config = dict(
    hidden_size=576,
    intermediate_size=2304,
    vocab_size=28096,
    hidden_act='gelu',
    norm='layernorm',
    norm_place='pre',
    init='normal',
    init_std_qkv=0.0207,
    init_std_up=0.0207,
    batch_tokens=131072,
    max_seq_len=512,
)
Each number is 128 + 24 x the weight over the matrix's rms, rounded and kept within 0 to 255. Layers, rows and columns count from 0. Numbers have three digits each.

# o: layer 6 attention output (transposed), 576x576, rms 0.0157, rows 202-243, columns 432-503
# v: layer 6 attention value, 576x576, rms 0.0153, rows 203-244, columns 432-503
o202:130126118122108111148133144126097102143124164139124113119139046140112138140119165147125153149149129132108128100118171144140129126120133137137139121130162125134108133141121131104127129094124152163111130143169110160111
v203:126123124111121134085112089134153083105135090152103135141163133119136186178164122123124150096133157103143119120142119160121114123139101098107141128125138142152136138099104136164127126133171143118097110144140143139126
o203:133156080172163128157125149137117127135138154166111104121144092148144128082069152112137111130165131124185153118117137131165160170099121150082135122090121142087096122132134114085123114154132109092107107131165100125098
v204:151151137099118093151179144138116144124141076181120142130091106106159100096132138089129128168139088133111082154156120092131154117133103094095124112130145110097141159121133113123124144139130153142174126120170118108104
o204:140128156105132148139124112105152110140123145146112071121112011159144131127095114130160118142116134161134147165108149112122138141139125107138130115135112134117124138134136116172151137128127129139096105128170130128137
v205:175104109134111167148103127131139117173067118132119124177119123159181140125118118102161161122115143104144140152163110148153118129179151138075142106127116156118139134110130144119118121099081119137155152091143151129146
o205:133094102155119129150096130151108121124161162148127129102159108095165097131140143165130133103140185125139102107116144120115123119124170117128123142141137103141105092134124141150094153115111129143070120117171101142166
v206:105128106112166101170116178135137144114126112166104132135134152120143091116158086121152101156141159123128106170144098142130095161150175133089109132137129113107116142137110123092124144096122089126156110095147123141156
o206:152098098111083129115111140084172145145104155098123136121129105164114133167120208105109173167088132100123144106106158130132111150132106085131104095115102139088130178129155106131095084088118103117139132124185138133119
v207:148111100111162151096177152123111195138114151147157122145124148119125118111125093124141102081093111134130119164128167142124133117125096132106100190148153125112140142093119126104140129105113127151147125153122134124122
o207:136108148168110108167115123117133103124102144119098111125157139084103106139145140134138136144146126182135124107134149128105165130157126106097139107127126113114140114154149136123141147119087157115111136118099128118132
v208:123110155120124129136091134096137115111149127105113146103107117146139129114118164113136155151145100112159104161140115098125128142129159116125140177102116091150114160092118103136111147144128138116161105149132093161092
o208:134136145055125126092135143143135137122112105105139070097095111122149140126147126126090107149126092129144123178145121138163124158119122071135131099118173141090163118104161109127123097135143106144119106126136172099163
v209:141081140151170103099130150138122115146137090098129138177107121111157111144162121104124162128155157138120129142128122097131143149126129118113126155143157104160123085122122141132091109110128106120094133114124135145146
o209:130116143097114127086133137132164181112126122137122131075130174115124155147125128122130165131152130165079145130154135107129119136130082142102083134105126128153117095152114167122159160143110149149124149139086121127116
v210:121088129130114146136134075129036148130118115092122143146131127112165131095148131098125125177097138118120113115147146140091116096117139129114108106131118161088067157138128167147151062143105112149108107096091103113142
o210:116128123118181115123089179131117133126163169121121165137131181100128151118141137160132069130148083131135117117110133130145101094136080128130116134143173121147155108074128126144105137130116090159125151122107165125145
v211:126117119128076133115097146140117144088167092091136144127096148116156146124115131099142129137137144103141131151123152156139103112111161110122140181133109116124122123119130117124123123143115155142126117163114144122139
o211:112099155137188122107105136139133128149116172138111134130188165107140116110083118138099115140073136159121138149114127152108165081126100126172097136112108152109128126098174087164123178150117090100140141129098137180138
v212:113130108143118111115104135103147141057135104128161158107119121144088135097129092156126123109139127135166168103127104089106066147119137124133143158160113112125125082152111156139161157097164144136115134123142203144103
o212:117192111143169128137135110110119123098140138169125129111180093106165132167071138142121083143133137140153121114136156159172186114110136146109149138140107149145110138181141084105136107131137122120094093164127108128139
v213:121150145151119146116079138143090120164148124131148082138130130131113125112096134121116093130095111129156138175157098122113129091131122107129145121180122107167139161181119144127114125124169124166126106123158141136113
o213:130091122132144135126157141121142121160145128137102096138081144157187093138109132135181142178119155134131109143150146159122161172131127126116171138116153084127135109177123144177174131140128121069125140154159113074147
v214:151159115154128120067141141137130132118120130137111118111133127058160123128155096134119071137118114157125153120144170095099132126154116142149129096117142143170138109162159134122112103124126159138140128112135134176155
o214:141111114124109123141101140108104125128135123169130087085140149168173101139143145121132129087115143129161117146119128112121166133123112176206109117076113122109106149144102113117117126115175136139104107135099134148130
v215:144116136131108139098119132101157154116173121129159093147147139151093103160111115134110123090152142086099194098104115142130082176110141104165110126131146133126148107173114115172167148126143131138131120174119098170131
o215:121140106148168146171166141139136137116109124130164183126158162120146175117107105110169151104125120118170125121152108139130124113111106162098160126084095141112082086129140126115147108185126110087129150111119120132103
v216:090149150152159111145175116143142110156092108145138097156138121121126098089142086129110091148140122097158148139124117147103159111092160100107138122093132077095170183176108124118095071152149158141104085155143150106072
o216:118146142156163112143122149141123114133121130118125173141179220133111111122119162125117102139161132121100129093133159143130174105100080125166154125166125137108078138109098115122113126124117155142077142107127130126090
v217:120127120142114165084115131147099129115131131129133076148111111125110113120166160132136133135114139091122139141145133106121112110118191133101142143121133084148111179135149132118113103127109145112134119125143099161091
o217:126077112156162149126133111161157157141155131082114156103109133157143144116140096143120116121143122134131116140140134151106116116135121088141078085117144162127137131132123129129117144118150140149128133149074154116116
v218:095120142139134143107154114137060114144130148122119121154169126132129149105163159115107133127183165101168158119088068122177107109096157124142143127167148144122130115129145121126149135130103125133131100128145104111169
o218:094116120100136166094058089140193149118151139133116153144165086152173129142128114105152104101127149126111115146123154144063133099151123180098109122101094191131106120111129058129099129130165140140112146148143147114149
v219:147089113109134121114185119099117171114120164134150105122120164101091119134103202127148129114124114120121186118139143143144119128118120118138088113118112104100145133144124134209162155119146147093111115089111149162142
o219:128132136134090138115156128156121113116139153114127180111120174111108139133143120128132127109161138118125119105122109095160122121118143156132119144085140114123095102167105116136112138138123081137110146116080165144117
v220:169145140137137134117099108162137084111113132182152107148134118080137148124147122137154108146128125150131150139096122122141152139118100107147111100140160127120137155113138138138123118139139109145123123129145144122126
o220:124140126145190088116139069128125148128165128092123131129147169116134178153129116130163082089101138129137115138119115148125141188147133075109117137088162132125151121133169154085118146128129135102166117135119117150107
v221:134112085180102150104144136067139132131145090142107123157145120093150133153116115108138120172115136159082125129155108179128111127156153164118057175146115128195133160104133075134164143131109082115132115116136087133131
o221:139148154101123142109136130143128152139137093130158097104123128156123149166134115109106183159113121160098162131138133151107088145110073110171155154096145121083189135120124126144111121107104149178151159115121104099117
v222:129105139141116119149150148127093121121129085164095143121088134130149146121152150117140175138138174120130121104144111128081090157134149157131155119133129146132126137169112132105142143115126150141130150099146146134166
o222:126098124126091115139103134122111113109151116126112151126111212130151150107158132146146158111097112117134145126141142160113157123145110102101139137135147134135104114150123139140119121112122126165135147130076134117112
v223:153136100129126137106139065143145132127127115133142095128086128107108127127126161124133136140148136117124102123109122137153094115115139121143159121120140122135140075125136128143136153115132114092130153155114121128127
o223:115158113115178141116145152110109100111113112138112135082173099146115131165140117100096158114100123155136109106123113145131102127115140155161146130147111131112085133135160129133079147118115127093113102129164144127125
v224:168135089134117152111147155131105161136091148132129172133152098100127141124107103146116123116108127132167101161171159119071123151126117142093163128162138153144128143092095157107133130113130136127094129140102121139113
o224:129196178131118143124107136123134135127149104167130080131137125137099147152119093118112138147174165115129108077105118145135135094115149144106120128090151148128167113145107115177127199140096128123101092141113156105151
v225:129163118162111132147121139162126146130151120154089144149114125101130150133148109116123138157150085107123117135118142134133080164107187110147143148116118166077091140114124124153130076097114136127166140141131167100117
o225:128119170152126144153146129123085108131125121156128109098148143111116103150135156127131116178111115133146124128102113117098178112137097065136153134138131107140159150134113104125168122121137130131118099128132139163119
v226:097156167162105136108111137165117195143128162100131095091095123135063139121147151128160130139111121111134147090167147119119146133124136092101115145107128143113126089122109107114131160180137125115160123140131161140199
o226:109131126132105137121152141118099144124121137132101147124085147121176132154103085172108108106115087140112138174088132120135136100184158092171118094133151097137106167137135117137118131130125170177100138169085142179100
v227:148111149119124151129102157164129094140127130115117180136154149125124130142131111123081145160200167132136156116134091115176107130081130118152142123130114127143149125115124096129136147139130116148148107124088095152165
o227:130149155145174136125104098131149142107144116148155143118119059152133138109128107146120121123128126132115122092108172141109114118132139122132158147123131159085088141107154116140153131149129170122146162162114141122150
v228:131110129127137159155136116125099159113087078148120166116177107105115132159120116119122101122133105141159151183126176100135137144132168136128091149144187135159137108139142112119099142097152097118092089148144112116127
o228:118141156122108117120149109134111120171121135098140130147141052152107091097096121112125120172097125124117172117146185151100077105131108132146125165140157152096149138131149131102114172136136159112133136154122120126150
v229:142089139157098142132084151115121139126126107108133117135141139133135149126158172168143108134156118142127111164133105108156182160139130160129129128106132076093142137110128145123068145138113101118146125151137121126116
o229:143125119112126147116157132145130151138169148084148106088113070151155141087099137137109091125102111130101144148125165123121134097149105095121136136137145152130128109115181118167145128148151158180106146152125176149159
v230:098146106154135133111127129115118097164151157125112123116103140135128119098146191125141173132148111126095088107128112108126115124121149117145101151126138157095105112135103143138127140124123120144172120082122142127124
o230:123123139120149156106158137107148136144157100100140171121135121117139147182161145120125138136109110102140130160164130118160104127154136120072114144124111081090149119071150088139131116143177088123146141100113105117177
v231:167120167156173123170135174100105120124115151157081142118152142147139122149146125150144115178152101180118136092134104098151128103125123125172090136136157100124127140123103126111187095135142136152137187126137111131119
o231:122121147086095157133079117140076104160147129124159104129084176130171123115155120148127115141116129125128164179122142133127085170145148122168161131171147118161143133106137114101141140159147157178114106124044124156145
v232:063130102124115139128121119067107145109137102122100123145108127131080108146125150154159132172128099124125146170122146088132160152120156105141078159131139127102177112118125179115113140123140100116130133183141108122089
o232:135116112157157126143103126138155134112097124148131083072138088138177105134111124143123148118089131194109136102099158131130130128089102163120106130092111115152117140142149110143097166089090125066077112155075154111150
v233:111103162152129131137106128152124128108134124092121137118172168131122126135153149119135156120096129124143099114148139153135132129126135166171125152147125132162094103151091096094132131147132157133161122101148098141170
o233:140113111123104147114079128104126119150134119153139155151135072148146126107142110151124129126130136125126132109140126079140087131110146113089127132144080110101101111140138129145142091135128135112126124130165116128116
v234:132121137125141113140178120127112121117137161132092155131132123075078160162089117104144152119152130120092137120136109117109143138120165141086176132113142161107118067158121133119137126165135138159120142150158113155124
o234:096105081133150140128165159128162138129140117165150134126114173149168145121105111131158140105105117112106142127143139143165140178136108140116141126137118118123114127132136106146127146154157093112113099130115134131124
v235:127137129144127173152147139125166149098160118123151155100149126162106119134157123126082129125151111161097095091133109087139105145096188084121173141152132126114128104106083135118158128141093142131112127132111105148129
o235:166169093114104151148133116121173115114099130113061163123130110119094127108146119191092129111137157145172147104122156129166129112151137120137128106142104139124120135143126113122082119095088134112134094150103167134116
v236:096112163154103133118145107123137106140160152175168124091129141176132161101111112111144144109148165119113113143090133122109091118154134132166140150122113151091089100125137126118151127115105162131116119131095116116114
o236:111119121145146139155127144122153142112183132119170168136192110126143119161088158164098104122152108096129075086121098161150127144135117122113123168143119109129127120126113060150106123131104128105125104148135152135099
v237:074122116137127084090121142106114081141142135139152094176083114137134124111137130146128126112120111117135146164136104115098101137091145093153152149120102179132127134128136129152125134134094149146177139138116114110118
o237:137158164124179137153167103130196160128110120158153118115155125129153138157109115154128112113114156144112103112131130125183171088156092164100146130122097113114106092140149083161145157162122069092087182161050118102158
v238:114138069082166104159178141137101110122114156146106122133139133141096100103115127072180132088124122146109152111111114150128114147120174112150138108135117145158126139115131139132107089130166118152118131110125126142131
o238:130092134122148127116150139113110153145105110128138135130139097070116160106143160136137173082143194143125123117145127106132118123140118197125138111135105122113115110100109130131101140162091100138117142106144134156133
v239:117106148112133093123157144136121179058192120132154123113054132119110103114131106083113091126172123160113136123120097116132148163119099129141155172133172133078161134089142110125116095093117165151130101133125100084131
o239:110174120104146162133133144141121107145144155130129101128135027140140145122114103091099089116119127129098105134097153100138083084117148107147168146126124123155082130134141139153131129113098105134168099124175170143167
v240:115151145140114158148146120143074100143113132146104121141135137104088129126089138099135154111100123085160144097145111142091112164127154142103111117122130122080124147122123080118122126147156113134171095129163137120134
o240:105125158113132148087126108142111130170125108098125187129147148100127086105156144166137164080137153148134111145143119084161122124133111117113056127104182173120136074105117123129077153162132141089111178117137132135147
v241:130149153134116130090084105138146107128116123123146148148166153101120106139162116123107118136106102103113142118108142116125120100147148126096121129129100137094123083138105103153150162149111117129126158160121099111137
o241:084091084157116143108148138119166113181104151124132154122133086160139138137072133126171123155156137157158094101144111162107115115147158143106114114111094094166137141145148108108108121115198065073122096101127127143087
v242:155133106089098104159126124080132117119140142122104140136093100202121106129112166119125174127195140097137088104177128108121120141119141129067140095083109155146092145124142117123157165135124133129134143133082152145149
o242:126144109122184107116176137121103146085128145113162128162127152092130113091136135127118147157127144111098095146115089134150110133160136119117141152159130148106173118111118154107118106169139146129129145134144134088136
v243:109087140126122140122138102136115162142125155180129100132128131084069136130121134147146147138123130120156123134138121207121153117134128110112101107120125104107146064114168157151125104132160135124138133092120109112144
o243:118156129114113154147115148146111156098128098135090123131124128124113168122104134103144110117109095127137114093135107139147118155084176142106150114142129123167106120146147119150080119150084117101105152117152126132137
v244:110117111107136137085159111142160119161124090139172130160149136129152150169097107094116111095100123098095153169073144140144163103101118147115122146087139167103134086137114101102184147108132162180140150086127161134120